{
  "num_hidden_layers": 13,
  "num_key_value_heads": 2,
  "norm_eps": 1e-05,
  "positions": "learned",
  "attn_scale": 0.177,
  "init_std_down": 0.0,
  "learning_rate": 0.00407,
  "lr_mult_qkv": 0.4,
  "warmup_steps": 217,
  "decay_shape": "linear",
  "batch_tokens": 32768,
  "doc_mask": true,
  "max_steps": 3278,
  "dataset": "wikipedia_en"
}
Each number is 128 + 24 x the weight over the matrix's rms, rounded and kept within 0 to 255. Layers, rows and columns count from 0.

# layer 9 MLP up, 512x128, rms 0.157, rows 335-383, columns 64-127
[[139 137 102 134 144 147  91  88 173 156  99 140  89 130 143 150  99  92 128 157 128  87 133 136 124 129 150 104 123 124 116 108 126 126 210 151 192 127 180 144 135 173 122 147 101 111 134 103 139 132 110  95 169 154 170 162 159  97 148 110  95 134 130 118]
 [113 116 132 174 147 177 111 145 125 161 120 131  83 146 134  79 115 118 125 121 158 125 176 124 110 136 135  82  96 122 130 129 116 104 115 197 114 132 129 145 117 112 155 116  51 137 113 180 140 151 152 132  99 103 118 151 110 119 183 143 181 101 142 127]
 [114 111  99 172 145 103 146  99 156 127  91 105 131 164 119 137 134 136 119 118 175 126 124  86 123 139 119 126  89 122 147 193 121 111 132  91 112 128 103 141  92 109 101 106  83  80 133 129 158 132 134 125 135 127 129 145 139 121 166 174  94  99 147 130]
 [135 110  92 149 103 105 152  98 133  96 108  72 127 138  79 148 166 126 114 113 119 138 130 136 159  98 115  76 110 121 139 149 118 140 160 187 106  91  97 104 134 125 128 128 137 151  95  77 103 138 149 164 123 107 118 148 125 117 132 106 148 150 109 141]
 [143 102 104  81 129 139 117 142 150 136 117 155 153 161  89 125 116 117 113 145 132 116 131 138 126 124 147 104 110 133 124 145 104  98 138 137 134 129 100 110  86 110 109  88 122 125 107 157 100 114 136 148 115 125 129 131 192 151 152 111 136  76 123 116]
 [142 129  89 144 139 140 140 135 117 139 110 124 137 105 142 152 141  89 162 108 111 106 141 160  94 107 156 111  90 106 123 145 160 108 139 148 119 148 168 149 127 120 147 125 100 126 132 112 118 116 140  94 184 129 133 168 125 145 122 125 142 141 127 171]
 [ 51 128 156 144  99 165 121 109 175 162 145 134  99 132 149 140 135 127 128 127 145 113 102 136 110 145 157 123 109 104 146 139 144 123 143 109 132 124 176 140 116 130 143 119 133 131 126 137 122 119 182  89 151 167  91 118 151 107 141 120 116 139 176 102]
 [140  86 128 146  90  94  72  96 110 166 151 156 141 106  94 148 192  99 144 132 169  85  90 129 137 100 151 123 131 103 140 108 104 128 133 108 121 113 133 141 142 133 148 123 139 146 128 143 133 157 169 110 203 126 116 143 127 116 148 119  67 113 128 116]
 [156 124 121 166 139 152 101 142 144 146  97 100 117 116 178 143 130 175 121 119 126 115  90 130 111 136 122  90 144 170 122 130  75 154 138 152 108 123  75 139 128 153 100 131 142 106  99  79 133 148 134 120 167 163 148 121 113 105 162 154 135 119 128 109]
 [121 150 134 145 129 144 104  65 107 138 141 122 126 153 132 115 136 158 131 133 168 137 114 125 120 150 151 152 129  95 128 148 128 138 114  89 115 138 135 153 111 141 144 116 131 172 148 127 116 138 100 111 129 146 122 114 158 121 151 147 129 108 154 119]
 [120 139 103 104 155 140 137 113 130 139  96 143  80 121 153 121 193  89 147 138 152 115  92 104 145  85 144 177 185 148 134  92 173 111 140 102 122 126 129 134  97 155  69 109 124 113 155 151 113 122 144 121 114 149 112 135 124 157 141 117  91 144 122 123]
 [112 118 131 124 151 117 153 129 116 116 127 122 161 140 126 102 117 165 126 140 143 123 133 112 130 136 130 140 111 112 128 125  62 149 154 115 179  87  85 148 131 134 124 118  98  94 120  94 125 135 133 141 129 125 135 129 148 174 134 139 133 123 115 139]
 [121 146  96 125 131 147 116 102  93 106  94 122 160 126  87 141 165 161 135  78 101 107 106 142 113 153 123 114 141  92 137 135 114 134 145 113 140  96 119 150 139 130 147 107 136  91 137 119 128  98 109 115 137 135 137 158 148 135 114 167 118 172 158 133]
 [133 137  94 145 126 142  91 111 103 157 100 104 113  91 109 138 138 122 133 152 128 109 121  99 103 103  87 123 104 118 118 101 147 134 124 134 153 131 150 131 154 149 119 113 136 135 100 142 111 150 132 137 154 126 165 148 124  86 164 168 108 139 133 170]
 [114 112  91 137 104 105 135 124 136 120  99  96 186 125 148 154 126 137 108 119 126 119 118 110 123 166  79 136 107 129 154 115 152 131 124 129 150 132 112 117 131 120 150 102 183 129 141  93 128 167 115 133 107 159 131 110 117 141 168 154 124 103 199 155]
 [132 137 113 114 110 176  95 116 146 135 136 180 137 124 127 138 159 137 141  62 141  92 124 122 124 107 126 124 101 154  80 159 134 152 147 148 123  99 154 129 132 155 127 115 123 108 116 129  88 153 139  99 130 139 117 124 129 127 146 169 148  94 142 112]
 [139 125  72 104 113 116 119 147 118 135 115 123 140 170 121  91 107 171 138 125 166 107 120  96 108  92 150 124 101 118 164 115 120 122 154 148 152 150 114 186 103 135 156 122 100 121 175 151 102 171 131 104 126 116 142 128 145 124 171 197 147 102  83 180]
 [112 142 107 143  99 118 101 104 117 140 133 178 128 112 120 103 138 117 123 111 108 121 144 154  99 151 141 120 115 162 159 129 149 132 125 141 132 127 120 144 130 150 145 113 114 127 118 114 144 149 125 121 157 147 113 162  98 129 168 178 153 110 153 136]
 [106 125 153 130 101 167 131 128 129 119 131 163 159 120 135  94 118 102 110 157 124 118  99 147 117 141 158 111 154  97 129 109 160 136 138 114 156 124  75 118 131  99 129 121 129 109 145 111 112 162 123 135 174 110 148 100 125  97 131 179 120  89 132 131]
 [109 109 150 131 149  99 109 102 138 128  75 150 164 108  84  89 127 160 171 108 144 114 142 114 121 107 116 100 111  94 112 137 106 111 149  92 145 139 129 119 115 139  88 114  86  87 113 130 120 132 132 144 163 141 111 236 153 120 148 124 111 161 116 160]
 [133 128  92 125 139 145 138 140 177  99 126  99 132 124 110 190 116 106 144 120 125  92 139 163 125  58 141 152 126  97  87 155 110 123 161 131 147 121 134 103 165 149  99 133 163 125  84 119 138 168 146  78 180 105 154 164 111 125 156  95 134 141 154 137]
 [100  86 112 109 123 131 131 115 124 136 151 171 127 147 142 125 148 102 183  81 164 125 121 127 102 146 152 136 110 151 100 137 155 125 161 115  94 100 145 110 112 147 109 141 116  96 153 104 129 106 159 128  75 105 171 119 166 115 156 124 100 112 148 155]
 [ 98 117 120 135 116 134 123 133 116 118 113 125 139 133  76 168 165 171 110 132 175 135 116  95  85  84 163  97 126 148 129 110  91 117 132 118 134 134 101 132 154 115 118 118 112  60  94 124 133 126 168 100 128 139 114 110 160 120 142 133 155 193 110 119]
 [146  76 102 166 139 135 106 166 118 150 104 126 168 125 139 152 135 101 137 139 146 102 115  97 131  93 180  98 126 114  98 122 133 119 134 130 114 119 111 141 135 158 105 150 150  98 108  75 163 166 155  99 103 150 131 169 140 163 214 140 111 134 122 143]
 [128 127 117 135 102 100 132 129 114 142 120 124 144 125 113 113 115 159 131  99 151 126 108 169 168 111 104 137 119 122 145 155 138 128 137 106 142 113  97 152 117 107 107 114 122 146 142  56 151 136 134 140 120 139 107 109 147 173 143 126 150 111 174 122]
 [141 110  72 142 134 110 105 141 104 131 138 144 159 144 122 159 158 142 140 137  85 124 117 125 100 140 160 104 137 159 119 163 180 142 123 128 125  73 116 142 124 146 138 125 120 110 107  95 119 141 141 119 108 109 146 148 125 165 150 144 114 131 105 155]
 [141 103 113 114 118 147  85 154 152 149 142 153 109 117 184 120 143 111 104  98 126  69 141 124 126 133 110 112  98 161 138 117 135 114 177  92 180 118 108 123 167 135 131  95 130 154 115 112 154 146 129 109 100 122  81 147 137 150 158 180 104 107 182 149]
 [140 136 107 113 112 143 123 120  94 139 111 113 126 158 150  74 119 116 123 134 159  95 136  84 134 108 158 137  60 129 144 157 142 137 163 135 153 135 157 124 126 136 154 111 111 140 121 131 138 157 140 108 138 158 123 120 147 130 114 147 176 112 112 149]
 [130  99 128  88 104 140 114 135 175 152 116 128 134 122 145 130 138 160 156 110 168 110 105 162 156  65 133 102  94 129 116 170 169  90 145 124 177  97 130 113 138 138 143  62 116 166 109 138 143 123 186 152 124 138 106 145 150 169 142 122 163 100 137 154]
 [122 151 119 158 151 118 131 113 139 106 132 108 122 149  94 107 130 138 158 151 137 116  81 140 127 146 177 140 160 126 141 133 144 119 154 119 129  85 116 103 136 126 131 113 113 108 103 125  83 143 139 113  95 133 131 129 123 141 134 114 110  90 172 130]
 [132 121 113 169 134 108 118  89  83 115 140 164 139 110 140 162 122 145 171 156 163 122  95 161 114 153 163 155  97 124 135 134 127 141 101 122 148  96 142 138 139  82 105 124  97 128 146 160 129 124 121 115 176 119 143 139 112 124 144 156 144 127 126 119]
 [102 146 114 122 138 151 136 139 157 125 129 122 137 112 102 100 123 137 156 132 147 135 109  88 116 102 124 127 159 173 125 115 117  98 132 143 134  84 121 139 130 117  83  98 105 107 143 134 163 121 100 138 130 129 128 142 109 149 157 154 101 137 106 104]
 [ 93  82 120 137  95 129 130 153 122 128 138 169 102 124 138 110 149 111 148  98 134 124 107 137 121  82 118 141  97 150 129 104 155 132 147 135 148 112 151 151 112 131  77 132 104 133 123 135 144 150 163 125 138 120 124 108 165 138 126 131  82 151 145 118]
 [ 80 124 116  97  49 123 119 132 104 140 115 127 125 140 113 138 150 148 127 138 113 121 137 128 128  49  90  81 125 109 129 141 154 127 138 175 145 112  98 128 138 125 112 111 121 156 120 143 138 114 127 150 137 171 126 134 105 138 158 129  83 128 143 158]
 [130 129  39 139 152 140 147 130 132 130 155 125 103 147 108 188 127 107 117 122 121 115 112 163 113 127 144 126 128 184 155  91 113 135 131 110 116 153 144 133 115 144 100 113 133 109 141 133 107 147 163 108 170 119 123 167 157 125 113 122 126 138 105 160]
 [139 108 136 100 109 120 110 121 126 139 154 130 185 138 158  91  92 126  94 113 126 116 118  92  98 126 141  76 105 177 121 161 113 143 127 109 151 125 106  92 147 144 155 111  91 126 133 165 113  96 142 145 181 139 131 150 110 146 155 222 109 166 163 130]
 [130 106 142 135 146 129 115 101 146 120 130 128 134 136  83 126 162 154 116 134 152 118 114 130 129 162 145 164 164 150 109 107 107 108 126 119 127 104 113 107 119 118 148 113 119 145  92 125 138 141 144 104 102 129 122 108 113 107 166 139 133 129 147 129]
 [113  87 125 149 115 151 152 128 134 109 109 132  99  79 147 132 117 105 133 106  88  87 108 132 141  92 115 135 119 144 114 104  88  95 173 109 152 136  96 115 135 167 119 110 148  72 131 159  90 125 161 129 210 142 149 147  91 113 152 126 117 158 114  82]
 [119 108  98 160  82 105  98 105 147 167 130 120 138 129 121 143 169 130 165 124 162  95  96  99 152 139 137 101 143 103 146 136 130 128 143 141 121 112 120 149 142 151 138 107 143 147 122 170 117 129 143 134 192 168 107 121 127 118 154 115  83 123 125 109]
 [ 90  93  85 158  96 127 109 135  79 142 128 115 151 159 139 116 120 176 141 128 117 127 105 132  94 173 138 158 141 115 129 136 133 134 116 156 114  97 105 151 133 156 108 107 105 123 126 148  91 122 156 137 146 153 121  85 117 113 129 187 130 132 166 119]
 [120 112 115 101 112 125 119 139 104 173  92 150 135 128 113 137 130 121 146 120 130 108  87 125 110 136 151 136  98 128  87  95 114  98 174 110 150 132 118 124 153 168 125 124 150 117  91 110 123 139 192 110 154 146 123 136 131 109 130 105 126 149 144 125]
 [163 140 158 142 118 169 121 139 149 113 126  97 115 123  98 117 103 177 148  90 151 118 163 146 126  88 132 125 156 106 109 120 149 123 134 105 150  96  74 142  82 145 136 109  95 155 108 178 123 169 104 118 120 119 108 156 149 129 136 156 119 122 117 116]
 [122 121 144  93 129 146 111  48 132 140 133 133 140 122 126 155 121 118 162 118 113 116 153 107  93  88 119  90 145  89 109 170 124 123 163 183 165 104 117 134 129 133 151 117 147 120 111  99  99 114 174 127 175 117 151 173 115 156 130 131 137 114  90  94]
 [160 119  96 147 124 145 134 129 132 142 130 114 100 143 142  87 136 125 129 128 161 128 108 108 106 110 137 118 138 140 144 201 133 111 117 122 120 110 142 115 120 172 106  97 119  99 100 156 108 139 127 133 139 120 140 131 130 169 152 143 114 107 118  77]
 [131 115 101 101  99 159 103 108 100 118 114 137 153  91 108 133 140 153 138 112 110  86 148 158  99 149 144 116 216 148 153 130 109 101 140 184 118 146 161 185  95 133 148  93 132 100 116  84 143 134 175 119 131 153 105 137 133 179 127 143 142 115 152 159]
 [151 111 124 156 128 148 119 175 124 145 104 135 148 126 163 109 110 134 112 104 122  87 119 157 152 135 152 117 144 125 109  98 136  68 145 139 148 136 110 139 157 127 130 100 117 121  99 152 134 157 142  85 164 107  88  97 143 134 133 157 136 136 190 111]
 [159 103 137 135  96 145  63 132  85 167 148 142 131  99  56 151 133 133 115 104 126  74 118 123  98 137 152 102 132 156 180 131 137 135 158 137 150 155 140 184  90 132 107 112  96 134 137 141 138 120 149 110 127 153  92 138 162 117 110 173 136 177 129 121]
 [124 103  90 195  94 148  64 106 162 131 137 171 168 141 138 113 135 126 141 127 108 127 107  84 124 148  90 115 161 138 110 102  95 159 135 160 118  83 108 150 146 143  96 134 106 109 126 103 141 185 160 114 139 123 146 128 154 124 130 127 143 182 129 147]
 [109 125 110 129 140 196  74 116 119 152 140 191 127 101 105 137 154 115 119 126 170 125 124 104 124 145 117 134 103 125 115 136 114 127 142 161 110 119 104 135 120 155  96 111 120 126 125 128 164 150 140 118 141 157 121 146 138 120 149 159 109 130 142 104]]